Each number is 128 + 24 x the weight over the matrix's rms, rounded and kept within 0 to 255. Layers, rows and columns count from 0. Numbers have three digits each.

# down: layer 7 MLP down (transposed), 1024x256, rms 0.0791, rows 833-932, columns 64-127
# up: layer 7 MLP up, 1024x256, rms 0.0922, rows 834-933, columns 64-127
down833:129145140157135130105146140143117170149109128174160142135075140139160138110094173181124162096144100085123155147089120089149107138141159123154101150153157149114119126125124128140121134142161079
up834:134093119154128118110107127118135105143104149143122130127110126069118117129124108160161129125118158106091144147130098101125130148126122110144098125160134137146119126144130145140144069079081177
down834:128140142177145110127160135096137146146145128123102117120131121140121155111125125070113082158108138179116118106102164143116144099119127130109103094106130108119117135131114118124144101109156130
up835:072102134154125103087118102133145098101087155110139092086137111133146125147122158113159165111145137124125110147168137131124103139139131105098150171134151152104133105137120155135183124117126068
down835:106150191113125137144090115158146097135143128139150140132097140161133128125128138077090133121121114124139144096140128170121157158150138131165139120128120156168150162099126124109101160100101145
up836:134155135170135104092117133131160146132118107150077121118110136103129152170139125097132134158122135097113136112175163123149121120127140134065074178118160101110140094118123152099117127157148096
down836:131172168146083105148139114142116127139116147114138113155105127165110098134142107130169079100134099173156145076133093179115134142135130118151126137107147141106127124142107139104097114113102118
up837:102111135104114171138095113153150116133126131152119152125113114133129158161112141105128123152125088092186146098164147131140145139130092131112134161103091130125095134139129107132114127152147136
down837:177160154112152087109120151134143115104173073138182125136122144100117131134109123111116151126105101165114127128121092126129138149137156126119108089137109079151135110133147096143143137150125123
up838:171127100106100139156139103114162113095159139126114143147126133143132144093094127120105118114100151098147120150137159137124094159115135125119144132165111137155117155163151143113094159160085130
down838:137142125124140165157135177132125159153128094132141174129130110152114117127126153096091132122126147136117154140133123104136109136123098095142135154087153137160118159097164110109147106111058101
up839:125144177167117116102104067091126149155110138146102153125104157125138125161156097115165161120075114112098134109138163101108108119135124117120100130175141153102142128112107123169126201141113153
down839:088136131116136125130159077137121124114119082101109123126085177141117120129108162092121114152135140131120146146111119130146124113133110147111132092127113166134164115183103137121172122153126124
up840:128089103129121114090106123149122123117150095135122114129109138102119104151128100100138138084142097139127131122147095112081119130153093142161133143176102191118171121131186170111114142124174126
down840:152162142143120163158097118126119154118151107142113146108099137144098145107132167118146139174127134202125128157124133139147134100118133091096124134094106153116116143133140143151153091102118095
up841:121109126174154140137155178127092146113121166092085128135098136151137129092124094105134174070140119105121115142103150098128082115118150148141125123144116180159103086115146146110158134119142130
down841:151108088118143137119120112123115096125134062109104106163152181084098126125110114152132127147153123148152131143145141112135167099154085130109114137101169107103158139182114127140106122128143126
up842:142144096086118140159104102142145100142134125096120062157131121078145111100129091118116070107104149100134073098104125114115140132149120131130108134102144135158135060139082141116128145119162170
down842:094159124127126056116129156165122100122181128170136135151147110109148136130154125075128145117103142158131114091156140142175121086146136152128137174160140110137149159115141113114146165158154179
up843:091124153119142126140087138121124153126144107149134133114147129106118131120110163137137129125129130160105122094113156116074132090106156117056084140100138091163104101143113136097103086099189152
down843:141118118110126143135103093099091139108144097125093138108182106096139138083150146133146121132190106140123198121132112098129137142115160102140131097161150141141118095166092116142119101115130097
up844:085166115116177071152118124129168157099127145104116097104144139079127082139121136149105123169107122109144151104110133112125177130111104151181126096077129127147143102158150183079167147101103086
down844:149093060143148134120138126143184107110153128140158112115143094113168110136129133078104136131153100122146103112121181136110134205140108155104131117129153115090154152132144125124092136163156136
up845:090120102137113089146107122113135109104123124080105117115138150152103129106132131180159090181109148083159112108115144093130126176105149152128116111123131089089126117113133114119137116117141116
down845:151141140143137144136120139102121113150129175143116091076135160104137119178122125153125155154124128121082113136106117155111151190097089115094152114138103157162128111134142138099126118112110154
up846:126128158135153115103162164102104144135157117151118118155113157131108104144102156122105113101098117109129146127090109143120197139132119100119149144131193137128092112133096092105176138167118129
down846:128116124147086131172142122121162093138097107107129159154147129104135134079109103117135145116139190153098103155158117156132131131142142094164134170129081145086111118110105135135120079122122132
up847:173123117092105098118088141121177152137135148155169140133145119120051112144108156132069090129104122148132142114129172133141081096111132110137063134099150158078168102141143127117135127120134151
down847:073119153118180153104151148151106159115123134103128133129122197111160179152117110095117137106099160142104122106116119140144138125191102105117140150131071130176152111112145195132098104114142135
up848:179094142099134136134131150129118147155088090138127117085136146122140154159104131099099097102171116110114147129148162150118140119138120128142136136123175130156111178178124160156158146137122150
down848:123124139122157142158105116146134126163098131133124133080134166147142137091164134103098095107055150149129107109152120143091156131127135122108075111115122143103178130126106118134135138140114144
up849:123089162088170120117107123145114136126068099117124175142127141098142136137119152100132111117095136124150160114137119118164103144163160143130111149166105147156109118143130114147124134109157128
down849:179101135129106150139099132140111095147178167101165178128079065177094151105128135150136113128125135105154105104156120122064115166129119125104125133100136114149114116130119093111118106079097155
up850:112097133168135110143090126159091132141129140122141137128101106142157161162124171091131167105106093137144131113141178128111116166119123150094131163142138078108170121112150096153140150128135167
down850:110132049107115145105165140158151117111137126125121132152128143108099159142156143127118134086152098177117154134136117152146097143178163164133125117112107141121137143118139112101134114146126157
up851:141075109125129125093139118148108113097133162111130104108094128082137166130093132136119144120132134113145120066136120136147126120103182126119132085144108127122162111129091153100160130114124171
down851:064157120104130068127107108107145163136094115103121123106124111137095127134092111166110139154111105130114133112099122106136122145151126119148097122167145146131120127124110155100121124153130152
up852:124139104107114109126134130129108099128091124165116117121146129119128130119169107140127109110104121142096142153139106153140117127121162091115165180160169082128145160132141144147139103130105140
down852:116111149136112150097104093143163167129105142130119137126125140144096112120105147101147106143180126106141130125086096160158157128124115160095160126112124158113149123138091132131106145124095132
up853:117169107108143137156082151151138187136146171120113106137158118131141148148108113163149161102143110123101137121096126125122146123101100149143090151106121165108139115124125100148116115146151150
down853:142083095129138200109153117108064152175161166141101152112104120075083149125173143142119143136188150143086181126133103098078115115130115148146125079117128111132087150092120113170143139138154139
up854:140124103142090123103140146131134104122132136170126105080121144148112109114148094107164108128140117164177115174139140120115117142131126128125132133150118110121154132099118134160098114116085086
down854:106133159140131125112133126106102081171128197145145140116081121157134123128126128126117113121156103127112166099158144152127103153116127117150144155103133147121090154174105133141151110164140099
up855:120132133117124143154149104116122101116109159114129147142145162162118077121095114086128147048122122106104119150143165138103132118135144124154149138124078093130102133081129090124111105109192135
down855:128124124145104108109121083077126105123122109119105094159082073121137131109111111176140142126163119126133124124132144129091074138129174135120101160143156152120112141148135147147159175149105107
up856:097116105126152096144143130152116128097131141129100163111119141103094131156098135115164146073087127120151120160134089124135121105137134109134117110159125094144136150094101131119105117121124133
down856:133086140125131152118124121153142119141141127124106122113092140141154137115125107144148091124133122115118146125076134121117133125126134188130174145134130114141115088131153116121131115117142124
up857:114092133144150134127154149083156135100099145177132148146103140166083176148118126137109138146112114127112141155144132128102143120120157159096088137150156113092152114102131129146150077120160125
down857:128146111144097152130153123122091119124146117133181091109145140147194118134126105146158148113094086199114106163167079099124074101170180113147165106027108162138126123145116103084118124080184133
up858:116143166110089120115141129113099126162134135109120112119110128144145087127160111126121103114095084109084173127180108162128094133129121116155133120117195125184114095099166124162183149134127109
down858:140130136120152148145131154163146148091126108110110115101067133131138140127118134179110118152165091132121166067110094111085118108121116153133156140149107104145110142138084171121124148126097121
up859:098135118123177076175102125132135096095102135119152129131134130140096107141136131120138091118114123154139126131168153086104083134113135143131135152156128102112102101113130160143100123135158113
down859:108168157147152099102099102113119138159142156131165160126131112141170118114131123142143135098096136146129123118127119194147148136045145094131112138114141153141109143140135141097074122134121141
up860:129113064115102100159124145148137099143132086076126115146171133136172145117159138148149099131117132102152092119098122108124089107152135147149102102092128079133108106124104146139158124085097146
down860:104139127116127138131094152095130126093110089175095111155149175108161137090137114125113120129130150141160140129069137135161124146145166135096163100118124111128191096131118123119141148101155123
up861:127151185091163146127081134078144142106111130099120137070103154157134149100156111151114110111124142144088084170158131119129132099105094094143086118129147097087138118146149110102130137158124140
down861:149136079137116125131163127139125159136127139161121120115116133136094113139079124086165121140134151115153128151121112089098121125144125107153119135155150177149144123043108118166138121084095161
up862:128137161116123099123122133152132122147089158141109117132187153129140118135109140135146151125148102110120141141116165176066144150156111174166142160105146117116106177121135186118131178157117086
down862:117145102146136071184121095122123162133132134124145126139201099114112103127129137151082114115149136117127118117134129139160151180087092140136096101133135152175125142090182159128134135128119115
up863:119102169094119137093094165130123072117155116133158150114084105097121075167110094137133149054161112137160110113122127101131122105126120131103099126164108168127103127104123132140137108121151153
down863:108093064156102104129136076135100146143080134103103106083225139110148119152148144122090104132109134142130129118107117152108149117135199128119101094127143122111152100120141113094124146138160077
up864:118127107163127136127108142126156127086151115115119108162106109114134147111116101117134112164117130129123111127160170097127176084118106146126145119096118155093125123133103135112043104105127135
down864:152149133155127152124086116132115124091112141138125181175147083117159114150095107135115103084157143087102118086160182149155118098114141113141135106124124157083119113138089139147083134157180162
up865:111111168159122121130117137150138161149128087113114181130076119113186088127109158134147144071170128087133115125165118097083135134130092116095131116127138113117115113152116137107157124111161121
down865:124183076138125152129143137150159114105175130156147155110112127100155167144126038103066152163092089162112175118114141142179108129111149138117101134142121089136110143151144137117164128142123102
up866:127148111095143135168122172130157131131144160099151083099152096097120063172131167108152127152149115126133147146138096142112151185080150131149124132090159179089156137107174174152133137115133069
down866:146105178101109114154134121184090138131152131122114109123133107134148120105130177077117124165161099099158188076166121113164144177092100104101129145126130158135163115100196129119150179136173068
up867:168122130123131117097100113119118115095122137114140159097071153124150141123106119131126160165142132093117058128121106155143162136124116109135130090161147122098121135179109122131083127154140098
down867:102150152103160120137176098138088134142170116122129157199111139129159110091108114131140163113134094157124133092110124091133134084155122139135068176114104145145138133137121187120104165120142131
up868:129136157126102134134136081142124106156148104124093153165131095104090097115114130133127132108113130093106124099140090090092084110157133139105140105178127096164150143153099133132041115107106092
down868:138120138132123140117131140161153085132144126125146145167149171089116144116128114141145156132128062141127121079137151126117114122121104137125172126116115126168145168098176157169101124128106095
up869:123140129138163122104127194138147121158130168145120123150112156120164132147120109123138113080107117131152129132089112133128110090142154146112118178143127111102151121116096127116134118134130118
down869:113122128115105094117127109124120145126127123109108176127162097190115115134129132137159126115156103100161147112114117152115142097151126169139109105142125114137142135118144124159109159138129120
up870:149116179125136137101113127128138126092147112111081139097108125135183117142127075134126139134088088159111156113135092140160170114148111101133128144114114160104125137127123136137156144118132134
down870:088109152143145120074153176079115143099148121064137152178083136131088133113151162135153134123132141126124102147111120105144144152144117113126148134142117170137101096117113140121152122123127160
up871:130107099156114112124157123117138085119096146146134143120110173127119110109124100158130124144094109165116113143133118137125112104162162180111166120126105146092113104149131077127082139142134135
down871:134123146101143119144155118157135137163166109113109136109132128138165113133099150117188134126154098133109156131131140110160138118130098093118185113097124131133129137130172119133154129109130167
up872:138128077153106113186121100100134109127069131116083089084123109129196146156137128089172082158117161147118152155157098104134141088129138151124131090163134132202188118150109146128104132140160085
down872:148182127132121121121158174062159139102123146112115125108075165110133126137129092152111103144123099148114172114123131138095161105089104148167118082104120126136115157081069138113117105153109182
up873:132127096144125092147158141147155124112147146139173085113155140121117134169127141127094122094097140119097122153152102126104138131147119135110085056121124109171159144138116133112186154132128109
down873:157111139098133165163166144133153098142145103143128140131117129128136118127133140111135125138137096142154118140127150154125163138122137112133131142138122121129142118124165135094106129139119121
up874:076142097122145141106094160178113118123124129113140111164207117151161149129108132093132101140147120141100155103094135102085129151145152104143154151157126076102159143137111123134146129155098133
down874:096081163141153142131122139111132130095124107163137093137146158148089106148153143118173149174130118093127094123108116095151101115099093137112130092092123076075107141155141056156130151155132096
up875:158126145117082129138076104190132093128113148103137154143153107132166130103065187142116103143100159109136158156127109098132103120126127104117160126176124136089167190151103127082130156147112162
down875:136125146176119186127163123155107147145079111110095155130118166090182133141101133090151187147101088089121106124085145104095205182143106108145156140137134137139123136128082039127150096157138138
up876:121121107159154149119109139153145147131131130107125119172172142115127140076143147121114131158149113132115097155165132130121162141108132166166110162164089138139120167137136144160141149059141158
down876:128132126179082152167125093148126134093130136096097122126121104158137139150135113166118145165137121130133120152154107157098136171108127115131087128130157107120097146096130147109043130082114092
up877:138143117125116135090053172103127127122112097177155152133101158148154140144117155126166119157101133066103097163120081083085108129145117156095066095151102135142115148163137135087121095086138085
down877:126151147110163109169133120136155125104136080105126135100138119143166142143145104164126104148145182171144128101128163171140164218114086127134153134137193139117131136105126114132125121101099094
up878:105136122113154146169114122121118117126122122094097154086143172124145132137130156145139124119100128166166102095116126130109136123174139118121108183190116132154103150130154141110123161111108113
down878:138098156122103152122090166116138122114160136127109145141122082131134113153149130117120118121154134121158124129095104085129104149167134099157114100135143163147104177133149120080141113112123113
up879:198150102095171073112100132106111139165122143127137105112113139140123129126113114102126128125127126097143119155134125081134116143139135142166128122131160157141145136135114109098114078156123144
down879:138087134170134178136127153178162135131126139120090124128107129161112104117149119127139148138127124118150110108081143150114191104090136109126135112131116127153146120168153142130089130078160163
up880:132139127080140153137105085123170130115154066073126135113096146143139143104116142107117143143136115082163138125096110112136140137102149141124112137114137203125114111162063123092116146163165108
down880:148110149140106152123106176122119147167123107132123126151112130138130148161145116148137122116128122158162113132132107081115113068147182151143098113125101135096148143145105139157101162129116182
up881:143120101134147120090125137081113127150116151126155144123114111102097107136101195095133130120169144128135159161132087117102167071107086111116096139139107158162140127129127139135087114163135122
down881:101108151085121143131151150156162113131135137173127114120131130140179157112116054186101147161149117138123161122133125127111123135128152161132134109140091120135142101138082096137131128146107156
up882:129120166161157153117129165126117078146135181148153105124139116132152107113135147104151152090088102119082126110134095164162123129139091142102135126123162114106116135097130140130119114133179124
down882:109157099125088113100115157127114134122072114078110124109151147165107131128161110150117077145132145122139098171102136113152132144135093127122144141153096124126150093126109128135112094087131124
up883:100140154140132138155127127133144205086130113121115068112123177106128111118135103132132153131128130158104123145114138120130104156122157108109147135139178137154128146148130126106137104147100126
down883:142167120109121126119120176133164105117149124097149151126126111117130105120149148147120107094142148124147138100124064132129104109115153152084165119127124111115158125119124135161147151098121116
up884:160158137125147122147084089148112139126130105125114117133078128078124134150091154135136159113134138127136091154142108159095109151087171071145114133115165165128126120119139143152125116126167140
down884:109176103150143135125129153158105157121076157127116103151107145128114129143096112139133135129118128130129148134139082083120091093159109132152150105139158134146104125119132127136154143099107127
up885:097147110178125134170117123120109149144123165118108111143113167144112140144086136111134114115146146107138158091128121101131104138125148100134104132105144129088167114149106151076121138140082119
down885:162121120132130101104141102100125156137123121097131135166128134129139117146110156135151141162123111156168147115107100099127150071095105136112137124138141143144115156144117139143137107130148140
up886:098126151076141129134189121142125118097104151083146109147116138114180130168091044121171131148158087110094202113139118137072136112138112128141065145125127130105138149108142140100156135154134110
down886:115166123128144094114139140109114160120153149138130132108113102121136144104143137138147125108139144131156116094152120134157157164118143130153141118149154145143126132103129074142175126120059132
up887:089131131094127107159118143130144157113168114153119156076136093144105100147115116154155123136098196115160103120110138110154125141099128119107127100131124096104149139141116113135146159126159121
down887:142139130152150132122108102087117088121130149124152100187087136134140149168180156115153106128151109097127152095124122120126145191166114164098104136162086153152105160064112130087148134088116125
up888:158109159172145131140098123143123109118083133136171115113157069139103111146145105131166133129104092149119142086164132132071125101110106146132150133128136099120101145140128157143109155129129103
down888:116141134135138103124145131118130131174133127145160145139116124099152095132111120128095146108078086155123121122130105175114140153108088135118121120150125136148127131141106125131145102124130142
up889:147160107133140128168119166086126166129166107148138116128113135110175163134107120107161156122096111087100133116132116112118082121108152151104162167082142132145151079138108118116106120136102135
down889:096120137124176133123106088087091135107122143168111157149134137156124135088128128149098103157165134131091162131130145148156107115110142115125132146167130124120094154115137148126144150137133094
up890:109159105095120081131125130114155138124117151114169152129106164137070123118103114144131110164133101128130135171146098142115125112117113119131130110127135101112109120099154114129136152115103091
down890:142089155132158147122136107142115144133106092139134108167096116139131158115099138135144093125087118101134125131111137108172147174166139103129132095125125134161135159130158099179132099107114161
up891:119119087142098103126096153122139102109144128140124131079167106152112102124148086123112085139088140108117150136148149126121131147122144123112127120099178110158145112150107106105114102157097177
down891:128144154098134124151175101158109123108099134130159131126127121130139147151125128096123115113113131159136130111122125126091141181163118131124113171122136150127152105112121124137120100104165127
up892:123122075157106110108134112105178096138177151149111122107119145104074121079135149124124140171159130164098125171128142143136137130110138107146164109142148146127144116083141139127142143155146142
down892:101108181115123152083149106134116181129146102113098124128093146117121160105126086134174137112136115149140134135104138141092155139161098058138145110176123155128106124148123135133120137135122115
up893:125124088148118133211103104086122148083079155149121125075088127125144119136116136159148118146107143102131113165092125159145131137123128149101134137100097105102092163119166126147105114122163129
down893:127148167112157136166157117167125125141148128103124152175093130123128140122092155118100155115115105136119089139117156156121126118126144094184123133109153100149149100153079133101148104087126117
up894:088088082143086153116118139156109105121136092168064141125131147155085107118147099060106103124161112161112145129113082131111114150158138102158159121129116107115118100152099117117077113107147144
down894:141103158125120100104157146171109151171111148128143148103118134139124134149099134140124098144119117151127118161121187140133125107124168120144111137159130100122178132111100135122123122127124107
up895:141121157124151115147117141117164102080113115151085146139129154158129173147113173166112129147089153108152147135124163104104134131137143140112107111186143125154123117171102153115115130155131139
down895:142171132121161113123124134109115126122112090123137151098169096086105177125088108121129137102104117113143111134149144165135121143176102159150130131131104112158143136126133146132193117152179175
up896:117134099105122145127128136138156150150141124123140131155137138154132134135152094111143164079084139128119146122119115097106116110141155145111104123145117112130134098142098116114136104151123109
down896:087104125143107111148133125149125076096128117094107096141097057120131118084124139158114133147137121136145134140115146157148128149114115109138179137145124137105101070109133119191162147097124109
up897:102123096169139150092133100190158104122156172149123113163073125144142112119130116121123152155121157120148139103092170114117122118158133160109185141154130159157097171143097119141102145138143125
down897:135089174115149150205111146140090099123110128093182100142125090076126110111106138066142118141107106117110104144157075120122143163134141178111108103181148155110114095155147120090114105192115206
up898:151124118120134154128146162192142176120147115137121151135113109094150167112087124151123176154127176136135096127069130132118105143136117135092089076118156126142142121127124147162122128211143150
down898:163098127079131157099115100170105136115134155131115170100126112133137154113137143147134084124122135132121075123124161136122134139127139080139157141118143157150127130084145128134166101125081129
up899:091162142099119109130170063123094135120176132113157131138125101099134131153122144144131162149106115137112142161122146123128113097168104097144117132086111138103152126127113137140131163133153166
down899:142164112140159140122134096118079118106137103110147143077144116112047102146157127098126116086165101140116116109128142094085137144103154130145116124139146138133159153125156105168126088140151140
up900:134109107166131138129117141131156161102107171116135148113142123149137098198141137114092149171134108139089132146128136166131136194138163107145135115095098128101116084101132109131152083119132140
down900:124134118089144129131151133144118100139127084157144110184112067139131149151124136105148138136145147090121154153164114165159150161099137120122137138107075107149204118094131125143146119086119136
up901:096136138144125145129104156164140153099113118160147124107119127129147174121097128088134135113136153175134111128122139120159134137112165122124146103107124131144136152147110140097152127133108128
down901:129141095137144129137127168138118107117143119150139153176126142088090086147095132101117095141113121128148149090164112123134118116171117131152118149156112090116131122085144147151125135148132123
up902:123121154116124145110118180114103101078142142137102066107135119151173105163130138106143119141118129145134117089113162136159125122144151099105126154112154128158100102134155120125078118112120065
down902:136146106132138143098086128144117128144163155106214115166128119148127115069130114137102136104111114097132103153106131116135163146130134105153109113097106142114079150149121145119114165167105105
up903:151130139133131129126155122127104125117135128124081137104153159111100118124080118141142091119117126150109176165185135122129104149085143157123168134132119120098116123129111075113123106140149065
down903:127057105129147137172116112155135124146144147102170111140137128138093126116115116136122136144108119131098160107111098127130111146126113128108128130136085156101102127106106123110107156112120160
up904:129124122141128142122115134108087121119075151117097105138130110121124109136143145100149116130110108151140164116147105105159138126144134117116106128127127130109114117147103126127149171137100108
down904:124095154130087143104126141110128110144152104129124126110101152140166137152084146144090094149062172133099148132152130177086111126120086129169114157118160146123131116142106164159151111144164110
up905:204091087124159143082105105133110101110162128098087131129113119095108119098085158122134109166144141155106135162157147121134122146100147156142105135108113151130143125112102089098138115127161098
down905:105130150154113093119174141131101134092120084143143097127162142080135117093124108136116133138140120174148120151112128138105155091121148133167136167133117101144102141156105135111156089123121119
up906:122112120075180153124153159126077104153113164087122107145105143157135119156141127129156125114095148110078089147179166145101152096124131156124074126185122150109137086102107096081154182105082108
down906:137151088160109170117143076200120135083149162129158151158123139109133148094143129124117101126130158164119149092116114150129106109155152133113136101082131106100149139121139084121200140126085129
up907:159133149094131165133121126138125193140110148164123129076113147180184094095124109098149115118137128113156123144113118158112143136105136077073072126086124188125130104147113140114087147147094108
down907:107122122125149146109111135137116119106126146163162148135047121137189151081143124142139130116141163139112127101112126116081154147117169142116105119142139133143120119110092111168094145156134109
up908:101115127156125146134157113132130105122107165101117143168125103136152113082146154154125080156127127135140118096073101117122109120161117074104088146108142110169082117141126102105141135133132085
down908:145174192158140140101164130134119097172130142100133148132109126171084073127131132168133144113139124139125101124123158137155147140100134100118122119133145119069109126153123153133123170132112145
up909:123114126134115159141115130155084149105123140151139093132122166122151154138098101081153134151134112114136113119087145143105145182140112092128148130139131111094112142137137158112174160112095128
down909:123114115137126161134109162132129136112129100148148124103136146117089150110109126122105127134070109113110116110151107144159138167104157114138187115116112147175149150151135103162097113110118175
up910:158115099162122137138134098142125159116104106090124172140075169130120146150083107119110111115135133106099131116116160132092165131086112113169094112186134141115117117144091115128089097118143135
down910:141131101156111160147161150157097120115121134140087120107128121111133156110132145099115144133156134115137126121142125143080115095106122134148139162136127176131152102126112148098120160078103136
up911:146151114116177076143093124130154081130080149142125137150145149119129105146130155147159113144119098128145136167181156120139111126111143160166109156168127136167135155126064107108146109113162163
down911:173142168121151101081130142106131116133140092144148151131117123119163122151123119189133108155116115143118126138158164157154127171127145135104160161135126151123108095103093144154100144161137107
up912:132124149106149133120147145146139147137145150105141146114131121097064103185154139084134134097124131115112093135103115107120159158097124119095118132144125147106111143112084137112121088129121135
down912:127144121112128139125168181105114069101131139117088146121106146152117143110147140138113126129142119163138124101133127108105149113106127118127116122122103115098128128123142144149122142146119148
up913:111104119154130111166103112117144139112141089117115125134138080158146111147105145142136134117145128109158132132082127137119110137132117101118148101159090127096098117118110144086140167114130126
down913:099125085086115111124145136099150128178116129135117111097061149175131122099120143124157143157116123106121134143155106137096155145147124153110109148127120141158177118171145112137150126134156121
up914:129095140136101123121170099122100090126134152124167130166134125080183177139141110094131133127151112123140143173095118171137106124131114145140155138078142101150128142153154116161130116147073119
down914:105108084082111126101135166154187090120123166141134115131108146133114142158103104163105113100151108148124120117090157151145169106169155153121101129052116178141110106156109114115138089108130104
up915:135143135134160129147111159129131107120086107131114100114138101136108111115135136124128119129143164149124132119128115078148108098127127136107137191107113107130118088126118163084144072108096095
down915:143134112193126120099157129139154128123133103107143133137193127153141124161115136156126104106137076149155110108145148109105137109138090132167125130135123094128139118120108103110124123143131140
up916:143115139102138116110152141138147119138111122150141132105125106102131145096128141141094084148142140104100096130178115133136152157140123133120114087112131113130095101147144131164103136108125126
down916:135139101105111101134133131136124160126131143119165126125116137114109093135107149138092154153138115098167130105122158056088150119140161081132145153153103110116170095101132132096122109130170109
up917:137157122150142121146100126119132125122131123146091136088092152075120152085113154145135078130123125160133128121159162120087116126129178114094115128179125167102124079120129107130114127154121146
down917:098159104149093084075131184108127108133137142133144127163146150163118155127103117128096120132120172097130104162099084141120107132133110118139108134100127096097136105109165131150126139150135130
up918:119093102108136144089117088133114141146103134118136095131130123110166089105153128145150113169143130125172124133095162118102094137162139105113172109100098173092077134126106135121149104120141151
down918:151115161166151140140138149113145105123148112124065106087116158092139099108150125154190112172132105105137126109143143122124095100163125136134153159097123084116082104108111116151143162132144150
up919:127161129125162153161083121126150175151149152135110133063140151167129108119093139104140145085107103093146128100100119110128150109160169123160159104141136187152140118117088134109159130130125127
down919:184120123147133091120102166132117135129168133142121164176127111115131126126086157164132105108183098114133100158127145065149099158107111154123100084051129094120096132122101131143124095153133174
up920:120130083120094132119137138110103124148122149133150113155154108101150171137117128120147122122119138116119171117114092120134132137123148097086155139109153161123140149107147074075095067184145146
down920:125111149082185105160144129138130138166118151144125107099114184145108157136174159146146119135133172126155143135093083139129153144138085086103131133118086081122153094133150115129144139079124131
up921:100143092114146166104123158152116128136059114140107114096167156157133139133154139114126102192134114084131134149090118135134108105138140124105084144116141121140128093104115135111120117148130151
down921:106167126131139157151151159137149091112123144111118065120143137130168163123110119094112163102121088120124126135117100103113156140138096132140163173128111129127137096070122123115149118135169144
up922:140132080153132126119175097132140179123127128072136114118115142130076109095086138161149103140124111082133146138148102131140130149143164099144092138107137127104119166113128119146138128125133128
down922:132106110135129083141110135117127150105140104165117135122096108111159123146150119098132115140122108132149109138112120122118118121143136134167093089136133134143131068144083132158136125124129167
up923:098146106111159121145122083160101136113117129112088146140118151116094144114150114134159123119114166124137142098110150129128133090123104108126101098130126138139137135082117121155144129084089119
down923:136176121104125140111136112168116145123169148100156131138157084160111103169154145089119161118116121110121124106101151132153140134093088090148118137137111098154102116081101109097114110098119106
up924:102060105142148134161116125187141136093103097077146140148146091110134146103087089137115085125088062126160134136136058153151132100116118158097212126171140131123086146148112080128154094142139126
down924:094106158123173151142129168167135086095154135126125135084165108144113132131092098131129127148119100093129144145144110137170157120119148119117126126145131128143136114134118119105151132130104082
up925:121110141093123118147136157133179127122168082102142101113121152131144121156128141109167118136165113115093108133091119100105142136131137071102123108112125108106125106143166091124131122103115131
down925:135143119129087113109143128127147134110113143139117138137121122151138148103136121090113143128092128180135133151109160132106120129159094158149141140094094158117142166099138086138148178128132077
up926:151155184110157159149131133106130132135131141126111138144126145100115165101141139135095110130164140115125146118113130131100128129109189146104102139111126119123139139127102063133109145125108134
down926:095085120126103138171106125125143098169150161091112127146097153116111150142110142121119160162113150152132114121125120109110115147087131122110107129118067162115120155126086151139112098127168138
up927:144127103146153128091165086106128161156097131184108124114144100158151132104123119113119113148141129170097059158108144143144086123133120131104098145120156144099141151150154133150133128101137143
down927:160164149151118181134089162132151149106179111169149124134196116145135144124171137092176157109114151172103124163097099110200084150103132058139128137107087123128083116201137075122109162130097083
up928:132170150043136142123132120145154138098128098091073074107115137108146102191134105152148115134135103116081170132162170118107151128129094121173125144105133107160122154082147139141113160098094097
down928:185106175101095107134136079119105150147130169103142100115125114083127084105130180126132143120110143105164117144144126121138157147137093089141185115165116119137169102111094113168113113149151109
up929:134126138125113132118101121093118098079139077140115153084157086114127144176156136141120146100151116134101100089109130153147110092143169085120117117119143136126121128148140123132114132117129122
down929:136130137153108126111141126159121115108147142156132124129112134166150150086114134148112071131192130111133133134073151127135111148123100129140136125144133120139113141138098131131132140123128132
up930:153163087128103088118132140143102125108147116094117111110158116124062116115138123099112101093116133121129134168165140168126141159139105127153109129113166113130107124120138141138096146161131149
down930:117133174132133132121117126140139107161129115165147118158162140149142129145161143148166096118141140159117140116157130133148140085129167144136117148150144129126160137114105109127098113108132137
up931:150160164119128155102117117117122148108143087137119080161147097132090135115079152131116076081119143134126128135096110120127094131139132111162136139117092126162099155122126131120124100146114111
down931:132115123104137157091128192143131109149177109155102133131104120150152114108146102064112120142094114152129171121143082063134146105144146135175137180098077136149078128113141134156145134152136126
up932:118141096120140162126147071143166084141133169093132154164139109117103116114126131115150139120101130117148156115114129143129104147130162119110168087131118136170109109137139149098111184175102143
down932:151124111147132141155123157102136120141139098116137087106137134106144088116140133119147124135120131135133139132114142137131173136115096138111133145124145093153138099103089131147158142115118123
up933:112131118110148073100066095150099134123130153084115139154154053126151144136078125111156112112106111095136137116082144151119146114129119113140145107092116115129140144102119166104139135138167167